python train.py --n_head=4 --norm="rmsnorm" --norm_eps=1e-05 --bias="none" --parallel_block=false --init_std_down=0.0054 --optimizer="muon_variant" --lr=0.00378 --lr_head=0.0102 --schedule="wsd" --decay_fraction=0.699 --final_lr_fraction=0.0 --doc_mask=true --steps=11828 --dataset="wikipedia_en"
Each number is 500 + 50 x the weight over the matrix's rms, rounded and kept within 0 to 999. Layers, rows and columns count from 0. Numbers have three digits each.

# layer 4 MLP gate, 320x128, rms 0.0876, rows 51-159, columns 0-127
556543539504460530474551417465475533421441433499470370528444494526360476597508397471467430582471527494426556463522577603558599447449486518497572500494498529428487396506466470518454515485507466529364503508580525531463543488472520385432422429563508494528492542543562565548518451499481591448491446520586456456459532520556500488527524467435523455478523579460459524503479517539551511598474
520378490521473536516411468536449500466478485386510547506512507575503468560490476430503494515568437430442488603455480548521435500444517470450496353518537585508519502554470524511477466521436482469572477519491462505540478581543459454416454447503455550502518503430474503487529564519469568572459580472512522509530472458431516518496513444457444555504447465425436603497522487443532536555530
439523551542403477562549482447600449472433526453479611459560533445508521525550517510535526465467497537510488519488466479463550560519490506437550524466565435474527438497501516527482547551562523458530461469463467474543496462466437444586475547464517525500611517470563455476445488565519523552584455517567526508479517529520464610471412566496380548559541523463474475432522534527475563475493
478497505499550548495493487528589456537490541498473478501489537574457507565539553454519501487505506514370573462469553470498551522510468544490541467417583510448485537425535481502426420497480496499532461583529506521521550564476475474515463483519493553550566464452501516441543488552559497529467522583520469486476418453495508494562491480551438455429584518473496509449576440482451514497533
557625511503493542469562547465348498477486499490452447512567442575487503495509545541551503524561572421571550582559442452528479580487603494496424548542549439459498441587508461547581501469609498475591519526447506536429591530448490545484547497462629547402485570493545436390519498440541595574478479534471512404518505506615417525473486535522558463472582507471452504512514551584489484481427
597517560428525555476538476443546405450409485436487484536523413514425539490502466591616496478560472539475544436429540404468505448522474420486519474545426480470537564549582472542518530513549546435505505501537570530501498551443413585476451543482452476501531493554515485603388532466540378521518418500479526451459494522494501515558521525517593447564452448533501632552541442451504486459483
527432579573480422485495449443499529552507518492541492487482524466449476455499542475429476480470411490496464468502577537509598546562449515501338608553507440485587451457478447511606522497583455471456439506521515528554471401532445564506461471437527567564433466526550472500531490454548471420443509480460517618526464468506502422548549520399550511466450571512497530444415586454496572491620
501518472533524371560398465554449479500557525509415534534530512575585497372442548456531462480599525473451507450546457439509475468538493490525450537528549519516575530606431453542488497489530539480481557465451464535472505557529501417547407485535459436529519492473402449393518382538624467406479506528458537519521495451501528566467525459456363461582549469499407604412572464443460575517416
558447601490436525421501541519521463533486510448465574598487500563470560534565470467483456450572495594467460559534556457545563462541481563510434512416509503426433518504475355432569424498492521584524468492514549568527527478505537421535379436533537571560477461433510496495438460417532495593551446522528590379569579563514524536612453578493443451452523437499501487431453512501436540466555
389462502413440522432541554481478447444489452530642543527391452403538475484420599540471529502474432496486446605469551469529492509438578522583537436501465462590462545547501569511457463463460513543503500487527582493472546486567486514485457494487491423465481478528429476534487446464582519537476459528524523522552525567509546472462593589475507510486519386537503447578506522412465520371524
521524528505517501488494450478488504501558458526480503540523481497553508490507445510499426490486441518552497489495593549412450516501554481439543578470462494449522392516518528541523512392520517449482493528454499406431563473521476573519503365466473505492458473510442533499571565405530498406457551505524508439561486508438558551512434505431586561466510552538528530509331498526587439415479
451490386497437592529495532542457569577402546466539553521426487460546559462468546567428515478502433496512433517483494443460515593463504493602485515517468453471541538471426459382429523456591436562563450460529513515487450536539528517558524518548499467422407456536493545487635459490508452520534537492519526454494546515535529534533448615457530430421512507458549478523561487508528411509459
483458531560524483513532551576478404509563370501553500543544533407446469409420456508492524461434407557494531470601463496511481476489503525511541496443554475534518496456482500534551462541524486514483495540549509457413514447463472600519525538485455470469529581541475472415432497503514476593532569427580475571510578514541361497538542502454462556428374485458455436514510432560511533453476
536534498585477447539445520437499537617501483538515438449593496542522542550543471559555501488433553567482520583555553433546540488598453566501469459485576459522472492567493468525446575488590451412506521522518440489546493447520579430523489422469518551541557521424577532522426447367500436542604516529572552449519413449531484546506534520436513446516443502497509502430470459531590545573574
548552444519520517504465511542549540502482622522419528451518541496452449499458505463529596455401536497476582539454518489485554485518505557480546484495523542511498538484486427490515482475428584544487424594548450461437420474507538439557491533506548534568438554484469513468459582478520471488525444485510483466548393514386533460459473470488560431447442481535519544577491440487528407589614
458530493543448461447476447423541523566536493518453551417536454480478593414476543531486485449585519529456461390485485475602505445424479516439502505468506480527555494567426518450504461466423558571500558484589552550612456354476470512435576510476436439555397426429493417451455462479511607447532481483500485500516523502465519548478497615498501633494495498590396526482472505463489497512552
482534596526481576490599442503502535491456492482470574562514470510451491481492533565484510526477533462569466463428557488485598514521468545548494524549554458560469433453514495548410479490542498534503578447496491482478517470472491544524508447571508422554487444434547544619549522378477487493438496471500493484500426413499468501393478476525383440527566483478447513495348499470463555543563
464479546400558530514447533500491675510478525417445613547457530454529523466569512548568510440493559548526442555457415535488387479546494449515505455452467495543592623522497611528526550587521409508496495408449579444528446554454487435391561456517444543462575527543542465480484522488497616585511434500492567468451541531537459470459428492441495494415551495607582467518486405538459468530503
537545479408416565429519506571537484474584523434519418580555560499537461493451663566535483474538553498475580462529482497489551470504520520539451537473521462538398484576519424521525538452538506490521520461409524532599493482434548562520501492489582472450406583492457540427568436480594463528535436532493454512490482570487429519497498521432494523436570593548499524472458501502468499437485
494415520379505506597368498533499503530615472483466508524493439513463498606514437474489560501511523518480531444468529464535486483492493462446481467448530635589440510496430449475531490479549485498485617508465580476540521532498478545497564484552479572542595511489507484446549521549466482447510499473510467552427365567382494455534492513397575484519468495540394545508500457451438451457487
535528533499476505437508512382416449443487427650425520484474498400571403583481523518576578467444516524494542431484506641476512441504548470515472471509506493467506524540447509514524485466510555572377395648507524544472490511486540540614580520477543513495522480391534570452471520474513487564513424527489448442457459558555429475525436516437520574522480500510497467566484459538533487635598
372475553522406538547504457629470508545537523540368452570489514421524534543498545511404586479542403477440487465479539498524532489506485417442501444525504540486455587463446527491500585537495492510450503562565438494533557546499476524564505525492515501524407560498542435441534540494545545463450543478497527445477428565507478385473435531465496576610509483605525457468463515477438489416565
502529559526520435502420470480485497484572516439530547474498593437479493379558520468477574515555512509412497445525451433443515445461422543574434472523447512452486554518453508543474436560496493603418618400526539485629439512481556386558520482456469559533617553446550367520529387528525475575464485602519516543468535541445489481525535629438535512552539489522333595497512515455570539505452
459582479522409490491477490535431526440527462441548514540527533554391557491583382543465456484481472473426538534417494487492570471482474500493500461588537546497464566590525452453499506372502490481427445556482514526543483488454448484517502503512506429505459464517511526529473561489513499483517626508407501461559490533501447441521493552501505488501476515590514509493449474494512581485481
548442493545425537482487435535557443493506506512444547492531492496486444643475530506527471532452545520485514473615518479519535524493498413499565461570545525495528523517440538472432471429471479441603437559528554476548511576390500512462466554559579518427480520460405457437505510446559531491492456543495495498541484586515525550486529598486517539490484500469511478422512527460530413508478
433546518547575532588521548479594500514578479489466525579426532498483488454460461522521483455478410569545535498470601541594668508479514544496570467488566511545530541586529508469570505489429494442406550461493460482539481459382581500440513425510411441403554410562460477492536541554454514426503552502456470531445429509515463480453584544559561459529489447542476476527456423489504520454457
413438524429475416567505561483496489484510572481538542574496517565507534432404484469529466476505477450528485539513502556501509574609544493488446479503406527489512506595415472479558509515461510425493529418473484546492416555425456492494519463471438571440543486536470499531578514594577476603406477473466462593455508471498478446378472468535477535464429480534434514486464569459531486402538
472488565523476470523501485490514509563541461553506461491534491424466496463522502437436542443457489525511435438479564542541482460468469466527525534465544438470527519456494454562489604410489536479474454435444431567571530467477447522492494522564418482606528436485485444501458518429462509438504469509575386478440392502484593546472499489541544502489511512461505610508593426467543572602479
557531500472460419559501460511406427526580594513500404494484558434386493574542551534467413460551449478488447463527503532538467544443475540495460448388487400520500525540480517448522424438484479429426529570562487414460369425475463489446495458508548510533580476583547495461459546548451506450573519495511471442545499498640456468467589483373517507466504552514423495486523527528589561433500
533365533524510528603472474451437488522490515453451423465371520431510441558557498582496573434559534514447472511581515502526543454491488429487556563467476605515490510481544471525450582528560417481544495407466448499478472443514429543576501552505480519556570482560502391421614465479482483514565490529469513400516511504553452484507567428501530523498503460473481535539573569510480508450469
481502489535494517509565549445518638450577510561498473578528558427476476486421558540546384477545486552514479544374529422475460542491508335500444562489554653535589494414619487473478541439565535519574538410450528547436509537542553435506501456506459489530468495401516518473621608470395537512502522410481607491424490497477534481500521493543469532535452547434430404466555514427500511497443
540499468525516518538503450569547463531456462494523515533404497480501533535487566515546443482543404567519481430534505530516580500610469585570504504510510580584497513493453537486433492510469517560422530539531465551587504502480442427509458626527444491465436511505482534415544557467459502525479465481457499429440517479448485442529604565507573435532456523466554450533476554537502500543567
447428485481460497520503526471550516582418466441510512554482464474461550455518538552575499465501512532541447460534503463478539542604525556578517510423521478461491428569483454497485410511461464488473487459444527545566471489406515489491472421486498455532529586466427458481546632561543541525424471527545495455493544497437444485484394525447510476441529485435484516508568517540568431343499
445519517464525549546491503414536625422520527550491499470460483567468529511481538563506437505558542503478545466509494513453386566602493526515543510459414561526550466538459533487586508509479441458600516484434528474462488441384441491393496480480418535395471433424454533556483509460477466553486585491471470513456445463494462514474482428444423525503583467473467432447515472545500478470470
499445461538612499492511465460393513470581555456531512555553444564462500471520506523460512492441491546485467462539488431427430411450415588507419501518494482501625484561499595499457496463561459526449459446464536524544473543482437421442565441495473468475480488507516440407497487497504527478435419420573407380531544559559517460523451571572592428556499526407475492484504530469457547541534
549516477634371455463485581530538548489494529517507542525442516574516576517437537592399516512411497519506571503549536489515544468611388464555465470495547468486476533504526522464513512406556489521351519451531564450556540510542536443449434488425482519480515515507556536527501521538549549592408426568491607449526481432526474573521522513607351566498402465528377593535513534503536530566533
466491507535455498440514542515517505572448490455527534468535518461491527402476481507532513481470471508448551537472511534504548488420451507358492483441527507610498506502493521551491511469483555571458461530515598490545483491490385525454414501424528527489533440467546551496571474589517512551540379447511626562498452498556502503397521511579455492534507497485557435367432490446525570503539
459575534558513508531521515525545522440515523463461490619467486499495545457482505532490394430472485562564529492531504438457544421513482479536502505479585467521516493538503552524540485556515476472436496500507457515501487496521467466493478489501428470565418442521539511507502515512464439521567607527466516548547449491568477554437502408457487420452486513486565464464466400517506554464504
401480542464479474361556488437499417448557457538439492442534455464624447448569484538468501541554482513507481469518385474446419434544520379586497439561511470478554496512455556440483454556451502502481477590519466493441523509472492492519457425447484503510509534495551455531462418475520459446431368528451493530394505499547554600501513612619487575477540517519532502500491453478517533512415
598571478527501451463515497495426487550496500417425476563508541556479504535516493434459510482452482458562436519492491428487474430550375417535535476564567487537508538431505589536535477522613417515535482500520531460479490447512557545467468455581457458524589472457497526509553414525469472495585539492442496500467528496644519477574497504487493494483423388538440507479472458546550581485504
508556476475462408440477447488452486510508494565470472471483560533466517452493562472509516477468506586451589481596519580551595593493491540438561459413558521590518401480490543457440502527539375367427602538588519521525525533493402496471497499560472484515465421524503515448545478496536485478441542490495504577531573544466463497565479497569467460536461485482575476489487462448571516504505
527472389403502486561475511606552562412516628476608512492496490494505564525482482472531474512549440494460452523551511534496471461508509496459503429526509592599367532425509459498554539510494498604456496503505564442526541473487523439446465473484541520462507473465520566529493531448505531475476428527433529529557527464546554464524458583451483550548454495503579477559364470494497558486496
459551494513651382472490386458572624508476548389536591365596451450418536484550516447522570511540554491496492623552508524435452524520544551495503441524525459521503544501489495454526529533544498520552478486533594497510450595405588473435526533529554445402494513509440506503473599487462432540478491476448514468515489523548482516469476471520495546523492543490455538587394508541583542553524
503568378460504508554487469538555462500618656453543519553546473449404375535420466600547615458587460493514463437402468401518509427515556465418582498510457578480422540509495511490507465462434523535473522526504539505537505535479468671430393590520451514492464438449482495510522558511547474460513404518489577450520460501529442526417510459561486409461514494443499523470473521433510529488572
554398455533523515444527569553502483460469555471485472455450449458528469475549496579485542514474461512538548482515541553456505552473550534517552451454517509535446513440477480456495529454492484576496418456499443494508449441530512494484459486578494519428522516500445553418387588439430516520591489479511441498517462562523496525519390409459371562470513410526502464575466443555542531475523
548538484427441509536533454512560459606503497470434509511443433525463537577495523469569479527434447454492518621487524580537490509518463560404492509433480486523508471484495525397438481455467535603483423548433543412506503572451460492465522534518541492549513429581473411507488427537450530411517538486611474439436512578507557525530469477537527450497528522446468489478504496473540532531547
525413482544475490473507505433493450450411447539618512512484451493545490479547533469449514462470504517383496567369468633460560488545426540416516414521522522503512474473422507466397481481465458473563402527468520452411510438502389458473474432546484485484457524525443539438567558435574575463499495540531556549500497452440593494606467527523530539587516524534481490487426489507502545519492
545477535486486458622483447485456547515562466511461525549516486503514524561455534426530511515471598540402563457597386425528494596391542494538571573474555509502456495512526549596423471426459451480530557529538452481530473436478505538443496502542492494457557457553513389449598457514531454429491480610422443546509482464486557518609468420534489503460541513556514453528481510543489608553464
530438528491581446491430503485517599458515547537561589554515522420432473475419485446498454564439500486464481548475484543506464503461484502576444436468582540533540390514527506468458525548493533398520500446504493503558429571505482533444493467428466565468429545543424471594533488524610522515534525485391612413539568449567496556417459513439347557375509514547575523531564461506482570496527
533551444484447471507457664506509509469467443524550518503543500410622455452522464540484484510531626529366472510440499507514539418538492465455536440635592443508488447468458572453546485560522420494533466555355515488503417450550448553516521496475452433510481462517514484533493613408398540463552498588366555492582523472498559477482502489510477540533501486546486493525584533545435513535435
423538472455447438506533524449550547541451477509569519582514566550483568456403524428476454443526571537469487563601556581528428549564547467468454594577487578552553452450497492501424524470497411487453427449517479581468585422495517464427548541476567552490524599413450418470553520479524544466537540560536452432544466586442521486551493476496467508466472542447543468445516591468546513590513
490503492513540510457533471451638524492469522418472440447554546535453538517488559527457495546472530491507548445458561440569500582493479494513519548499502473520477501521502458438456556434547422444521499525528524517555536453487466503475479503527466456499521491438456500586535530575515498470462464480560509537477556528546467497504409470485479445481543539444518402405493480458504495492459
513466487526488512590569504535538578487500522517448532560556511503519524393466540456479561618508470479556494549461499526491514429436455531550562492538534567499555571543550606507406495533551460467624480499577481598453435591466511540522477460472518433518493467444495460529396478490505456586459465501535408459506534528546547415520467524504478525607592520420467482539386539593471527500428
501539578404503550580506459373529507558528450596407511489551489508538512476471530498479527510409513503479502553442550487462464501549565544500545472503463499508511539580523544494455534499528529538493590491521504650480393536521631463457510511493560502414546517482433524527574415488482477484461431550540459548549493388418544525446490461602524513530457460549479523477471477497446484507475
503554379549469476556423504458632551475483548483510534507493519525473413455546408467443458585485527498464478522486519461452568506450464532536404448536470547526577548485444477407481523477564554574499577495443546502416511613521536519511545379521518563535488496584473441422568553514457488420576487595519544461531446483474510494530589527471494513478529574550617461484591594556512427428525
486567493564545457553581444449495478632585491381436496470452508563460539493452463473462548569512475557465499575503470493513480474478518485415542490501487458518519511563506568440458443491564403488467576504519531561633511494537513491567586464565534508567558473533470474552477495452466416489489555440514479484504570516585475497492484471542520552546465458483385617391508417444419559511479
528473622494504515539454543571532492490495417498463513619496416482455469475408541417537521499481478505553481430379580430474532555517556464457459531494556442480586432533410479560535533514451531462512481537546430470532508590489429586468494543500604519450497447499480496406451453486528460481452470492525467485539479488439523493519532493529450433580481614511431458497490429464340539411439
436540443498577499522522478353533540583509508474522549510501523467434513469501497711489540474486610399533520482489470449533521485506524537422476466575494550537597448527486497391478511526507506477454550512526552589486451465443400543474436590481467487450582557559428461362529561614462437475583471426446504543542561521499544447451503466559497479506463450436491654473580504420535509499500
486502536539477449616475525446513436392584421535545423612441518493546497524511480555529503485462458492477401516543502531494538422562468466433555437469521469393619536461492608592615569541379474443480508418451488484516514450483507474513543456471535550546507428539438504470504426519580542488453506486541433599509486523504523448528517481508387591488448487486519517472445456513496478509533
458519489580476580516479538399528486511552512539464458478410492508385546508535489498495547541474463498497519485563529583516528534461471509544458502466447535413558382517505560549466485592551506491465451494547492500480445481545523479541497460469502423582557453455530520445497372495444514401604478577442545540498447516470507381558578536495506498401586434475590530513495517572541514531531
476601544529448462489515546415475509484483380484484497499484586611538476525503500482494501572503467431527425534509421498528443473608475467566411447449398557539581410573424472555534438399491567525609520498579524447503449448529582486584509519474438476492475479433410481472595456577586416515459480563479516515548464427488511488518526560565490557476543556471452539503493499456510574526507
451534507401520459610577543467552491549535431563416476504431541570511470457384504477497540457416518501453519510512437486517481479485478526541454428457490482509548473538518456490466489508448419519597522490481526458495463609488447500488540530513532585346499525593546431559502590584421502440453505528574489563442439518627535474459416488551486523443542465537471435411515385464424510462467
561491500484464477560495479504492505449620415543488536505516540578518541532529470581507432593596514534555430458460562455517466630508495475543536417494599482500486536526523450513468504463473434518577616506545498416477467483530467536455516485575533489448486511533523528414493464607473496540518524518383536425399434473487551573539438513475484440498458452550581425480553402467560525484460
503549532481408450491470501546576500485357549498446512516467495475461521635515501434546471491449536406425511484514541481470489558426476452509407516463487492435479499467514522435570493589483537503524521511600589537512472493488573480541478413510502514541550532450401393557499477429588480437434558518561541473566435455408540447524503462474365414457474398463543524414536487541445473568564
502449411541511498591459492454521586570504525548499512509517516573549560500590517511538439451583453510455501536500399459530547546482544531553593401522502519482600551416411567537545548552481477487504471481522525493504526420428428530543542507590484493466589523507503569477540507494533532489557493519526479461486597521551420470503472478496358497485526452512602500549514501507552459488502
525519508523387514471470515465589483488417524476453604462470465582567538520441455506558413390540473506545519508412514608514490507596478394477563509454465578527505541609463459455434565540545539406486569470451475426529421475567549546450416504487476493498571500528420496413544488528437535476484590521439489545457601504455457571504420495504452540462474487437465503449530465498496515585409
597518466385566457575516357425405576491420545627464393506423476540521533467541506501501562499547525577591467456441491554531497549426412466463472489531517399494464556499507456392466449530464459386556474466438502518607506501503488497474501493503357494541520503454495372544524461487466495478582489494589496461543564471520472487540455523528501461391507506520404476415586511478404526444514
397495416592474507604487517514442403560447457510458472483539487525440504461574597540538598539525528562491511443469495556550458468470458426550493518472495495482492578473437566534451485416376432466425513604408582475523457544539504483488476452433487493537507488481542433501459511388455609548635473416530504458521550552497489492462414379486525541565447609623489458532453515440538390487521
511585470484544477575533518490469551577526482501494429507487647602432590427481516436535573521463521568532540440548482464541528543562456499533476426536458529617483529471448467545527523437566446468531640507448550420519461431558414481379471600440578525513501471503507479485560472489455476477448546472486517435393463378481458482476497533525523433503430438484478399491458510427538468543446
560578448533497473476537499486464521558481494560474424509579524584390439506534420569432495416544555366524505432510559442477461503479496496506506562457467509496523538594489534535529499443456458558534522481560476435429473505498464597471538564494525589542471523614405549419582550490496449405508455451535518508493499572549477495490433458510514451471470469422533512503456626488516461521424
502486473509431521640521502483575575492463594432487498482472554541409539582548525481491529485512528545358514424489499459453461595603523555514570476542501518496425503433536450483432449561469476515492445419504534580557581493359446528529559473503528472480426488597520550533627482488429499438490439487517513449419503405484484508501504662492521430453558502527481510513462506491584570546549
527543504510464447491506486481559498367427449464407551451484493526496491538605471475539503396503436552518494536520470517620530469492435522453501528494525517464537466469552515565477544571490550525514488629461499494466482541471471489576486435538481543595436464438454408425451519447538553539531445545534453443452491466497511501502568504572479479448586489517524545559598428503542508510514
485507464511508557471430475618417540634473475441494450414457517500418506484566478465392532465484464482393510544500437449502394540400529549528435507603524592528530494458515624634575461443437536543523584487451493416483540501475420573436425523410527472492472558518511461466504550472374489467516478365399520479546513501450440457498533536489490493470591561456479483469506491466477516369532
596441461481474493525538621530539421473459437382495547566547449535479535506407488570411519510458411457519440527444509531560551391550492451526583487544543462536402515481508582536574533504450531482534532395423503485511473508508532519471498478433404549496550543560491434524596434425479435518543472502539520482491482486588541485493523514474533514521340459547468551455521519560513488437531
442504489464462517408581462452453382510451447451519549486529523480503385503416463454549471481456515553597469522545591687417467442518459578404364556416558481418527380534459470510494403477488476507522446455522572456474561479535601477503556562529566442487475567393559538423494503383505505636448505480405586523496396494363521380486514471555548493360590391488487557454579448518586586534460
509479505538490431445492574455446424558470441498437489548605525564513533430504477431522482538557464462509468497520517516507572452564583546595552515439554507583479518499463612530542623513527456526548490503447464482528445490488516523534486509466451551466534533499481535508467535562423466476417514555475424456446453487536505550521414466498445491491422474492448659565400502383543479513536
529555438460388519545617535418614540485523446458514523439424602454522451527535466502533552483418470432485526526475460479481522533519548546457573522520457461552494642558428554465419464463464473528535450471402459472517445490328504472567489471504419512444438436533515453476522545498568487462507524555550498411420413468590455423403380428550472451495502523588509456515496496613549531563521
481479562520540429448577553476531537532463470444518583492502454471451599513431503414562435518465470435489420483387453451503443405558549458519385497453618485490558500450510488504479469485420384474516475477471429467554550546580502394568491549487484481544485495526405446476545487567597451474546458537510452469549529460520606432536478499458514463507522472512426549550484489490486517521523
484636444531602454480502396520522517424548495485472562488438515493520553483460491492473483513445454516435559512489411482573542514451550413476523502470662574509364507503481537454553532522553450459506477501580456424532525432491361559485540481501502537502514586558502564508459527487578449483514513479477601463454450456535453500499504396473433564459497500477528456444405503471510533441477
620562426504539528548482474471491494514518498473497469631489520511506475501495541506503509510606368539510456511570546487504549501464486414501555533484473635503507482540482402493481532499494434520573508426469505445465481518475552449471465484501475499463521473521446590578539442477421412535543482584480528466424491491460528529459519468518639498485525543438449515630515516529486501502438
451571618511426548492492574505527511515514435466551473454436500484476447523492535448564562512476460487561560473523508496462497410456486533612464435530471501533504508463483556496495489614624504469567495429462530410414427492477431555525446388553501439492466546464471521419514540500608505567552484545587483443435506550496393579565513544411494486581501424536413377499578504521500584438501
480530457566459503599569435492517427579468555544488535484489628406376548434526501469440536582478513515540529443575508512594538504549399527496484489554507500521539464415420466423496531483481487410523463450587508425512562511486479497512512562638480451504496495591580530571558586478598411478622487487463453532501475453492461535430422482505473577487507449482535469415551474467545461540453
493469538532628347525456498460566547534570498479388547532511569456456482507523446550547481518482545416586525531516457495477417475472518489425452526568487473652591472513546571485500524615441572598627539583450576518569502467481476490532472483568441547511541529515482454420491501538453467505545520507541498506496473531490467512550446618519419584451480506496442469513568541498494469518574
535507611557545427598518556417484438468627425576483504439434529413491466527626443486467463504453438545578455469509563588524586432452627380491501616345468397513489509539557563498504398517514452585430442547470523444514562449534465501512434512486463655505558465485487452456618484429403377457452580478504488505486463512560472477518473486528544573485468546533458476514490456562596518473476
462544560461568521554479468525526532523541529499502435525463513511547547538530502486524497447524540507409549500470488486533344497476551467528465573520569477538456529501585561588509459454445486534458441496486508551514516521437515599414524541470507479496529539472448531389593461580578467461521528523469494540474517459536503421508420450465514423515614419532498433489565408502515531484526
486552520506454501517457512571503565638502573440441414494456504529467523458500416481400520437562531490396424515454468607466580530526468548472536436602491573480455521466498514510394474472507519475493488475469554509476500462459460536468507463484535539383510524465490504416567522461483486514455569478491477597551423484459526489503510483579483608542633466451554520489540511504490459559582
538533378481451533475421494499512501520601505527475516599541510622517508563526472618545524515536535411495486476539514553458454507548597500487521589446470468514491576543462542488500489514497489519511524465477409496491470417444564468497530528505540556486489499540488430543515507413496572521560608494521576460489515428498432446485531480518528504578546495485512496532551502521514568558478
397639443519483454496523506506536601548443469537529465471580542434454553450497553501542506598393490438465580591604510456566484521532405511548482461594470495555534479467438444439474476501465481430506516511461579477483518522478485444393448552510410441540499512515466562530496468481559401389603551450516562508505533459556496517483500374499539504547428546467567451488511449558504469508509
586521442471510425548511544504504458532543491600479493536528424555439441520568520646499453530460580476523506486533537559383521508506496591573487510516439448481473483564475439519490499613509462497436567489444460547510478564496522531546551512571462490523491482470471459505595492541519510539508503534469518515528483538548491536542527407412418395434610414440498501491492424502464563478436
532555463480527493493484501363545471479554424476505523499558485522426553456458462612490538425474572536598544513494539424425458476529571360490537449450498445581446567471525621511529555503462548455479493585507505627519518556445419497568537538454456561475574566490453464518450534499435577488524488606482411495500553506476459559508486473677562574606523420492543511501420484494491502495474
515504522543481497514423428455469510448514487563519446471559525404452557433517497561495542520525508487418496556540429518550500424412467466473538569576504370514417438515567531524598581479403547425587492543422507483472487501498465468460479507518468439435512508457455356550595479510595519418581503400546485441566595464491492547498482626505587544548481518514462494467502555534598441558540
475559479564546534518528524567434496521503498599525430495430505639556535497430417545457593495529588467590490534493526578521532486425523437546463503485489486577511516494427484534584488437491505420544548513469550548509557519468455565503506546482444482555538510504540666532554532523513494519556558475434560494498543457533515552447537492420508503466480497524493510507451450419498420515481
519585547439467459489422506530472462519513519437481453423483459484479432411469450499588521437532552504500476393558460525559469444445451473518546561517418573434512550560519564536468545484511376480462386519493514579515384472487469468515479486511535497467458452473559488476467542449501464478550505545415596498470488561499498453547489544484504621567461476478501571502536451483391541604467
515545545457519493485532393458475447419506495591478508471581544583421642459525451530432539516469405457535524489524565453545623497534488530543480395504560479451541483479487599484499472566460499446528521561472593469533500516570564450521536517563466410415466393449511567499568534521495510503516611483624421524554497471459512586496522551468522517456525478456523479592558563453537470557496
510557550520557515494475404438436500505558452508512513479466394490636484481530458530458423517559425557395442445547628493525605458398422503496486486527544450373535480392639519490494519438566545461491588531456540430494494564509519489479506530475495406587506443371404489424519498425552569402432456538493560426469451520511483510525506603468544470553516534534500532534461505538538616571534
473425434462493481489486402472505473605406488534427558485502536572456437576492523550458472438528553519527518486497579541545401467513442544524552478491457517515479481499510516512449536468583475529496479556532474463480487474511518446644637506550519482502431623516481504387524490472532559504397577518531540515514445526454474513408426512508419434567587489457498464526471541574529539507485
449511488556414509459573537455536403514491475420581513514503497511505494541473506489496537511532623498465533570453465476531466489519480445496477498510534472454553434547455441503546491469540518534497521465436503462529492513566463553472384475505502584514505434482537531517542439474563436514489496488446489494550497517513541514514430526504501515475500496583504522458465521527505538524478
591442462510500450517519462529567430511451525506533473491450546465452513517495533522497526562473466450508491580486488431504471454587530444476535523571581504569462585487495465454459491514464473403479566478518425597541397548462531469662482551583490514495499509450498415521503387485498460443474435559582445456480470498572521460462489396615500442562473404463540482455556485460476492565465
541457443520444520565507535561569522401506517518509545485457481561460449458419450445580512525460582368492533594481533469535400514519499456601502455531465523549443508572431526538419494528498486568529553419469542444488382567536381566479481483505482490512551529444494437451547457623614495536500514505506541454399479488515581510514545491424514523471450441424571468579483478396400453517354
461565580491442514481522605504539502439475429506484513459486503482477502489519485492463527437475471530479513503461545469424605540412531444621591500551448528436530491503473474537486564443483650497519577578565480495485369574511490474562527453470440507493466485531469586512467507490474429485500524528497474503493417569566419558514449458489509404438496483520448499542474454527437462546515
534494551516568538551451468423574567492535463577474493478523518524406444549543554345508522478544480553556474506431482535541508498427454565456464475525514563542489440521580521433497612551539526511463471634546547489593495536454399536581517478584462410623485504518548415431420522516487518465603479395501490389551491502511489476476487428538506456534495438482537485512460433523484568493480
476559507473489434533458447519378480537399487466468496504449623479555483499412502447488581396470505468614569512553534473545496461525491463516414466482582536529506518508492500503550440450494519532488529541464564532481487473501437508472579461479414452478375570481491487485504491545463531467497596473510437473582489574467500454541465564420477529424531541428538473483629513486527579562499
521517572510529439470496579448485498443488523486460548548443542478480408454378467591541571561541458516437466471480539492466538416530492395488358339435548465546501479480489472420513450561503481448552466435518419454412455436510569528475569569413497502488502471535504424510433466464544469496436544527535542549515513500518392532482478371478386526527427492521559471535526534442510584467434
402524459552494542478476481509460380521482526593535424455552492565514489505450447491459512570563444460475471520507566426554575448503401515474460521532492542504535508457432439444548460489471424490521493518419533496457497563464389469468455423552472479554444470444515461552483532417523579441464471534472526470515552454440532522532484500517561497495606596405466499522522569522506516505487
533455466500554515472544394500532505550448473503535529579459517468521471577476476499554487597609591451526507509527524533477514510513481564496494503423517523461491481425499428517498465501489536574584545503515467507451554522456576495419474465552451532461497537553415425506534508494507484464461478488537488476486489596492499479524466479532482501453617584515489487537517516628501478529642
538535436427545552419542492499546589489546503546501519565544442526511437512422465574492505541559476459526455478450490495467498447523539512525435560577437440558502520499539454461609481432509591513515480382521546522490403455476522393527461527403498476473478484590524531584607516481506484437478452487518607560485575470570549574542514455479521496424500504523445495584477570526579564493528
584482469568469484529530590435509422541478494393528499466473517647567474496466491527466419563538425558498543413555502521509536495446540489505493533491533467538473454469472606478431512480503473532512526428477442419485430509440488494452539441538498496439548567538587559430519486661526542447455549515427483567486536493536490502504566551512519555430526469469485393548453501473470490467528
504448576393471513563564440423493679547451495490542553447491601508517494470506523639458565345478476479525493522506410453544408608541553443473551454497473535670486488455460490492547637531502575430645466498504464495601572542435519541491540549548532538550426452561445471505557443428511464500464503533498426388577494471463383606480502491468384531464552472443523547543441582517500447473510
549495496481500576484561441560501524410512457531555487505446518512519444487431546443429528553526540454460505494611493566489462424454403504566458435446506573541479494469420539501495493539467493405581607560577406454451529535422637518510549504529399518487471515498438435508485418412449472458349519527485513488553482482535406524533547495489575607455512549515499482473652530555462479462424